python train.py --num_hidden_layers=22 --hidden_size=128 --num_attention_heads=4 --num_key_value_heads=4 --head_dim=32 --intermediate_size=512 --vocab_size=1663 --hidden_act="tanh_gelu" --norm="layernorm" --norm_place="pre" --norm_eps=1e-05 --positions="learned" --qk_norm=false --attn_scale=0.177 --bias="all" --tie_word_embeddings=true --parallel_block=false --init="normal" --init_std_qkv=0.0266 --init_std_o=0.004 --init_std_up=0.0266 --init_std_down=0.004 --init_out_by_depth=true --optimizer="soap_variant" --learning_rate=0.00717 --lr_mult_qkv=0.7 --beta1=0.95 --beta2=0.99 --lr_head=0.011 --warmup_steps=200 --schedule="wsd" --decay_fraction=0.699 --decay_shape="linear" --final_lr_fraction=0.0 --batch_tokens=[32768, 65536] --max_seq_len=256 --doc_mask=false --train_tokens=210000000 --max_steps=4602 --dataset="wikipedia_en"
Each number is 128 + 32 x the weight over its row's rms, rounded and kept within 0 to 255. Layers, rows and columns count from 0. Numbers have three digits each. The size before them is the row's rms in percent of the matrix's.

# up: layer 5 MLP up, 512x128, rms 0.329, rows 255-301, columns 64-127
# down: layer 5 MLP down (transposed), 512x128, rms 0.261, rows 255-300, columns 64-127
up255 119:062147104108173171129167079068088126088150098141135083152104091150102121122111091151123100137119104135101112181109127168146083111116082149124087118138088101138150036104139109173140118118088149
down255 135:105103142158209200152143121055117161142129124104101151142125061145102127139178108086196128106112156119176131122164085134132067110083131097158127133151130133175137107099140097100164190088112130
up256 103:125131095166117093102152090123170066101123153132135145098036098096146151161162091157096118106140121081177150127165126130148088110148083119164125107111159136127080145103143106162164131173060113
down256 112:051113130109145137086133128111099111159075097146106125066183102144104167048127123149100130163180097093131076119135138103095151105114100116156116098127175122090110072104138100183097231101108126
up257 101:089127142097217094139132183103133179106141170061123138160088130129080048128176100149126144120108103179077161130101146153094087161074130115087129126099126131099113069130152107124094160117146079
down257 088:146189118146133132135108119100132095112085121169104115128080148139118152121062150100163077098144101122105100120129098121074156138142125166182121127092117083080192132102102117127097100085127126
up258 100:130089113111106076139155126091112108117098146148157215079088104076135185097108099141153172117180152132137174074174110162105127094099131137147082155117180111127115108107108134150125077113149145
down258 100:135152144115128121091164183110131116099122090157111136130130120063187089143099185091165082119131135173131183115122144131168149099078103156080108084191139117116099150164089120117109098097110110
up259 087:155188139131185077097175079069121092093176136080114160112135149143159164138100198135169085103166149113042167131150131118120132127150106121148107113118118122139153130100128101131077162140102145
down259 097:145070101120099167187102118158097147134126088098091144096091092134154148187137089121213095086104153094093106115133117128162138111162163100163113149021107145155118135157200093128098144148137042
up260 109:119108109024187149134149071105114136148187142147113182097165104151072131193137163118139152123121141146203152083153098114135121108120136124132089149099144132097114129124107132091115199128139114
down260 106:110163091128124100149190153142123148097123115117137119111085052088050113114107130080114141128094076155124110125182097164118182083133113100105152159164111138110147102109127075107101080078181115
up261 098:160139094099123136118119075123093143137161066083136088108128102116113112142128139090149081149187175152147154152114129214086114111131091129128131091073218188125067126170133099122131147131120095
down261 100:100105105160101151085110113168121189147054071162079127131157100123123104088127111107158078090141137163082139111112078099151121081116176166217235132089131105156130141181116132174137130131109102
up262 112:153153089115111126158144085126176064042090114165101144187137118136103140071114107160149145083150155112109141161125155120143174114145138179098130118155136184100175110111117107100156163093060097
down262 119:095130108114126093118084146052099118171134143105127147165129114080096128177127098110114132132107176125103041122133105129114084104170092097085103101081169067103123073161083114130137108161125112
up263 093:121100117135156133191061116176150118213122128099115161153109131149159091180163095116143131099135064212147136171118144150122173101190148109070091124107144151130120181128178134164120052156150116
down263 098:081095075082137137136149147125109182128119082111106078076103140100125042096059177085155141107146157115162098127085135162105115174099132147143173113092143069144151135152113110177118141111114058
up264 094:139145129066159081106103136110110183167074134121087073108113136126136140176112114101136104086135125129172120158144136106114122129096093122073154174077116100089119160198140169108147127075155161
down264 095:099123118159087049099076119154171118125124144129123146115118101115148171135131131152169132129155122051183173101108153101101160082082100107115174134086115092109130093141129141122168145099088144
up265 103:185080168170152184126102098104100093142075123116091138121118107103090132184112086097108187110146110164176096176081115143129179137164152105113181135107053214145088178124161085134169217125130175
down265 110:119136116168122138086130136123153182214148151093127122145130100170104145112116084130110136100109082083133177097083149090147121124106123198139135118159115067145132184194032127135171075138088121
up266 097:142141188089132118155109144147154133160173155120116115101108142129180115124144105130189076140114146056144164111158108127099115120058126097138087154152163123131153122144142132082111119112061154
down266 100:088138104204130116124132163110156152055141143141104095027170098157132117175108144110120157162152098156097142144135153168107110107107109160157152168119108160159121136141108049129121127177151085
up267 105:204126080083124186128159159123130110077146103122071114100136126106092136102087131135158187141104181092122068134149114096092123061122142077148107124150128176131115187111157120128177100113136134
down267 104:172156114058135143131155174124107055058100136090115069137062139169093093106152087140105116117169107117094200178066137105106102163206111109151164189118133065104185122073143120113092084149116107
up268 082:214101110115123147143149077089155164121136131109100110148143111140098155125124088105054078130167113148098136048097120116136096094142149111187130144169175153161164085104177168079133108161109136
down268 084:115190137090142134097107130098100125144168199115159249139093144150128158162185181105092133113136113079156179180151162171145127126180186136136106131113078196121145136071087145142096146137155113
up269 100:195135080130146088129080070148158089070090131103152142170126134087124113102144131145170097097139147191118093105215122148088061122107139169136091130140136099189127053153182157120117092135103130
down269 095:050103114113097125182129078108153119080155106088128154134142122106105125148087125095118089125141153139182165175120089166091175063109089118128159146097131109071130095105155086098150118148127209
up270 097:114146133110121180124135145135106185102122104113131165144085230140131133149130132080130119161099136139080189117128164143116152023138064149113174137144123094129117151095150086126151133081120131
down270 098:116184149205105141048138130138140184137119098147118143160077139143196115090124170156124133073144111110122171127110115114101182164166130144127117077063149079117191106134129113057117136160158110
up271 103:145026104138152132163080134082166094149132130145152113117099130155158146087119150146112197135120097159100147127140115160136166094061161139131114082081125113115067069149119141132139154081061124
down271 102:208123093160135090166111197144130199116117079123135094123084123090131133153196131210102120149158132092136101122167187136146084102156123155123089121144104149101106114104175143120105138116155135
up272 100:185172128125083112180097064135126128148154188094098192085123139085049165127139145103152123106162086102165131083088145137144107139175108118150115148159134154152086128103132114077164142136108150
down272 097:148144121138092180168101176114059132117138109146167113134156113127170132120104082112144111168173133121176143120089145140114149177095123086110197117127112079143084111163129080165141158133065133
up273 109:074144160095097104138135049074157147095120127108111161189153144127112154126133097090124140134130105160087088127139096106175103055130105138136113142096113097133085160083150155108083173056124136
down273 113:135138133135054150067129172146164166160117142111099180154131102139102108157088092116205124159123111081163181082159160151102120102129132159096098109132147110136110102161153141211146167118137106
up274 110:100133146121170120138104062113126068077172117116182145139077121132091100123147084138118052199156145071138076087132110105138116126061094107111172129177090116167116118152176147168127093106173123
down274 090:052176173140100128071133131095105085160133191155112073128103149065139083136138231189125114121103155139150098135117104157147137116161192119156084148165128105138101163105129142094117146073084124
up275 101:176127152112143121148175091149139077131133135093189153147110152094166162133146116119118063093096129161108099137157082114098143078085109123165124124058124150133109129098097112186124113148125122
down275 096:150164079164055168145132155154096094174071106093121133108115153147107142117120112132096131143164158130142130107094165137171121120106099157078182169071133135130113128139148122126101107087134140
up276 108:150105162141158187076087178162160167139114100118119121100131192059146101112172165131188110151060163119068171104074097104127154140101113077182050146095134152098107091115129143085153182170082086
down276 107:097166131192145147137110138127143090107091100136177066066128141081160126196163128181162163102134097089132184074172159108140120121167095124125133103159084178112153123124170130133126123157062138
up277 094:164186148138203087154104142150127089156110200117156203139100137130123179131081176110098131141141143217082093124155134176089071165125161162146081170119165150107140156099064131129119116131130089
down277 101:127088097139085189130218123105124182119134067170118161091125144129155116146126097169156118138130146104123090124096148112192168086172135143178131160098098207031175126162162150134146064129161103
up278 057:134147096107167139135194136126113119118131150085113075128135115097139113140128134167076084120106175074149096117118084178189122118138101113121181144146133101126109191199132080068135163150202167
down278 066:161088115137194151147132123111172077127144156149164138143113116118177109081203105131091103105091132137122127137115147166158135141124128083070156097136125154120113056098169164102142204092142168
up279 096:171117089136203083160194126153098089124110105105148170145102195161137107094134149102089125138053067161126062095170128160112135138084102094132119127158120104116124186118180139147134155112115078
down279 101:125219145133064132143131176112157120118118123160121155148166129195141029175156109115138130120150091170114139143092144111163172078113095162157182132176082125112128156112132095166154138080211054
up280 082:125086113129141198112127074107097097118176088125076053128117107160122077126120169077103135132103102123130112118150136154138099110163096098059104174100095072152179141195185099121172163113144107
down280 098:153121161115142104091157118118090121155142105079112104123046140144104150114104125121250106112048087102091149112121153166159155119125124147134133161101119118100127139164133099070102206160150165
up281 114:176129160160153155125130136088100125148167134082140111112084078101149127155137180153131129134121098077098113126193167162110121110126124114124109122112074102101078159202090058143089136087118168
down281 118:138144135117198101134114072141091103089065173141104090143097074143155113177117150139121139077084109117125112149109091086096120183114123125169141129075100122159152109128194152143090139157163115
up282 102:150168134115081171195117141166134134129116124160122198109131120132127127136113080181132134157082155151122087150153109180079086048096108122155098169098096127174147158062117117072152086146151132
down282 102:107017110134134139102152155086113155097152155122181166092215091096128122136121126105159184149208140096084163090098103112141141107132107134127114110120102063109134100091109170102141118110141175
up283 116:175086138059197157121140123152114098166150176161089156100041136138142159161159134142161147180070152163153140128146157064140111089184114142104152119164086146172106113084100110141144099119114103
down283 125:160151156181156123135152165117074151119080160160154130133113139079121142136095110104143114131072119083134107168137116191159173128143095159156089149134130116153147145076107130154154123079144188
up284 089:149184145123219147139140068094106140120126146056147097156140082092159162104091182159161081174143078075107152160064117141133106094181132145105149119127118073179104176126106075142162149109145155
down284 091:076150130118164121106142085135094122100174192129138103170090102123153092094182101168144144048125133106124094126149119136158179107183103106115093133102102164135080081072119105141109145115089118
up285 101:122172138145133113146137070133153083110111109132184078145125128113158153160043152101162134102058103131194144115131089128146143127092161081121089147128130140154144083156098121097093151134115158
down285 090:166115170166094125162105147181107143065161140141130125106165153129161063131124125112105098151084182133134138120131160114136129084175160120175233136116124129116122174107099105116166119169150130
up286 098:092164116093153110102152079092158129110175107118070115193159142106147132153139109138098079146141111147190134206165101092126097169146165147059115104097120137118173092153077077108099124126155141
down286 095:125120146054137159111135114083085120162145124124148097136106103143146105137128149135122112130038114123094126066106150107158203139108089196107126246136186201121099092154106147144176128094102065
up287 106:070163159146141111133144068063082112164144108127101088071164121090133130120164133127171111130121067110096091107059181092099105117205113132103141167118141097107138125084118090102086114125162114
down287 107:104179192149114138118128148186100169145094135152119119134138121170153131144216067078077080098140144072118106089180120138177134136174086103115153079097185091116073155160123198140141082114107113
up288 116:166136122156147162155169092110109071123122108089150107126121137094081100139159113079128086149121174096099146165145139100130157118154193141178172120138119138167117144125182099069142104122103089
down288 100:115126099136085118112141144146067104136105122094105091164063074165148073162103168165108091129134116132097076138110199134119165119137141165159183095097190135114176162096120118181152120157172182
up289 100:079127123174146174195125129126074105099116140123112139131142114111087134143137161161115112160178116131097165129111159087157149157101108187071211193114146151164097098134143115085147169084170113
down289 075:084156154096084132138159159123107146211156149145140110144141114210077134090130122139055089122114134158087124141119151112158164121157100073129101085143109069104136170088100119173140130145116138
up290 108:092109171108134131074108126126093167113175097134153105141105159107093124137162159073143140092164146152192030142122110110099181163121153096143078084116133218168158115164116083114081121151137106
down290 107:131107175118203128108170176138069111120184112152114104116130118103200105161153164112103099137140111137082128143146159139178212179154158133115185128127112163092131138125098100130115096139142068
up291 093:166142130168123108158115173114113154141140144127118086132055154150095062105177166139171111085145111135144123147127053111077125125112128179151103123135153119060097141135104117132162101133131188
down291 097:171102101133133076145152113103093174114158082146163173073139148135089106149147118157100134110157156104067088115121125127208164156141136199157132190115171131153173094089136147091124134171108117
up292 116:134084118162085150186125173074179087105152160122060103177096093088119128075165114112131178125128153178137127189150063131094154070160191094156132160108108109152103165123121160150131136124160118
down292 114:139148101173170133107113083147097143127101120134186149076149119116162080109127143155142131114158096197148153152121085062086164130151177143150123119155090071158131095099147088114110110072085106
up293 079:038118092076086153142152122080120148078103140152140111125177167111139108107093142104125096154133173093150132094179103116147178105133134146140109094107186099171085102159089093141112120128134165
down293 086:061118110161149147078103070153168119070134143148145136122087082127137144140144121131078083124123073115161130097190118131147111087102138156117140087100107139101126101126123203126136150099186076
up294 094:114114116134107163190135150148145144179124104125111107125130141211132123158138116156145164127139119058104020108123154109087110137089135120074103144123099113219141187123153103094115069106151127
down294 095:182157139171108109095145093153097159148158087187130160113143109119076152058104080155146069128103093167175130188092183198174168124091144132125108161070107103113077152182145133068130141077135113
up295 091:167113084092083128119164063035174155083125103180150098131142139143108194092124114136151119144119081184141085098175123108123081113121096158122107152111155095110135122121152103176167119139061174
down295 099:129224172115095146146107110137133137064150114074179099157120125066079142171131094132164130097088134120124136123167127210067130189109115064089150182092139135113120122113106149098093170097165109
up296 094:101107121126136122110129138122125076125136117156136171140134139151150151160112095125128118131152084080153104126074089124125135187180089121147141131093150107100102128066137105149097138182041109
down296 099:180143159134147132113097132172124180116128115153095108135085215126133119106100175161119098166091118100147180185112167093127113151124139178123146109102170108153115126093093094193154096077133136
up297 109:110130147131128088089109114132078153140100083128149194159164054151106138106147139138069087166099151143064101106185094124120129099078151166122116130090128160120109157105163124127118157081170106
down297 110:132135133094080122160153126145182124114148215120154116144092185124180150118144182087141117113143203102079176128109084107115085121135158086103132159090123151176092139067093134099097088107130149
up298 103:106120092103165145122088084174139163100104139118103166116092137167102149122135072125130118148154078149117117129146146087123113191110151137122142128149188111106092122107134104053159130066129167
down298 102:113126113098157107098177179161100096145188150143135117079137150107143100097170158116128135088113137187141137054148148147127154067118125088127131171097123142138077095109187123150080162144144064
up299 087:102080160087151208109138125087111128136147153112151077146164095119125098089145177165142123153106100156175174152075157054119098148115168128140151147068172170180081144147141119114146139097148183
down299 086:116172101099154117132108109088096153060108119088156147205094147132148111099158141118116128144137055132106145106132087152105125081154146073161127140086105149060175151149115119148131134141164153
up300 106:157128106110102145106194100182172121067132122170069118109127171146115124082114112113075137100216089156096076061140096201103140169152099123139110119112118128123185121145170125101154111086140114
down300 114:140083135125110172069149142136192169148110137102135148124104133143149098092079148137107132124182166186074149130170133147124083147143136147164162111167195103156194122154138134136112153143122163
up301 099:182100135121078159144104134091149164170104136114066125097146189158109098210152126026094197128124087156133121155158126118115111194106118120115168121091131114101096079155186120038112133077143168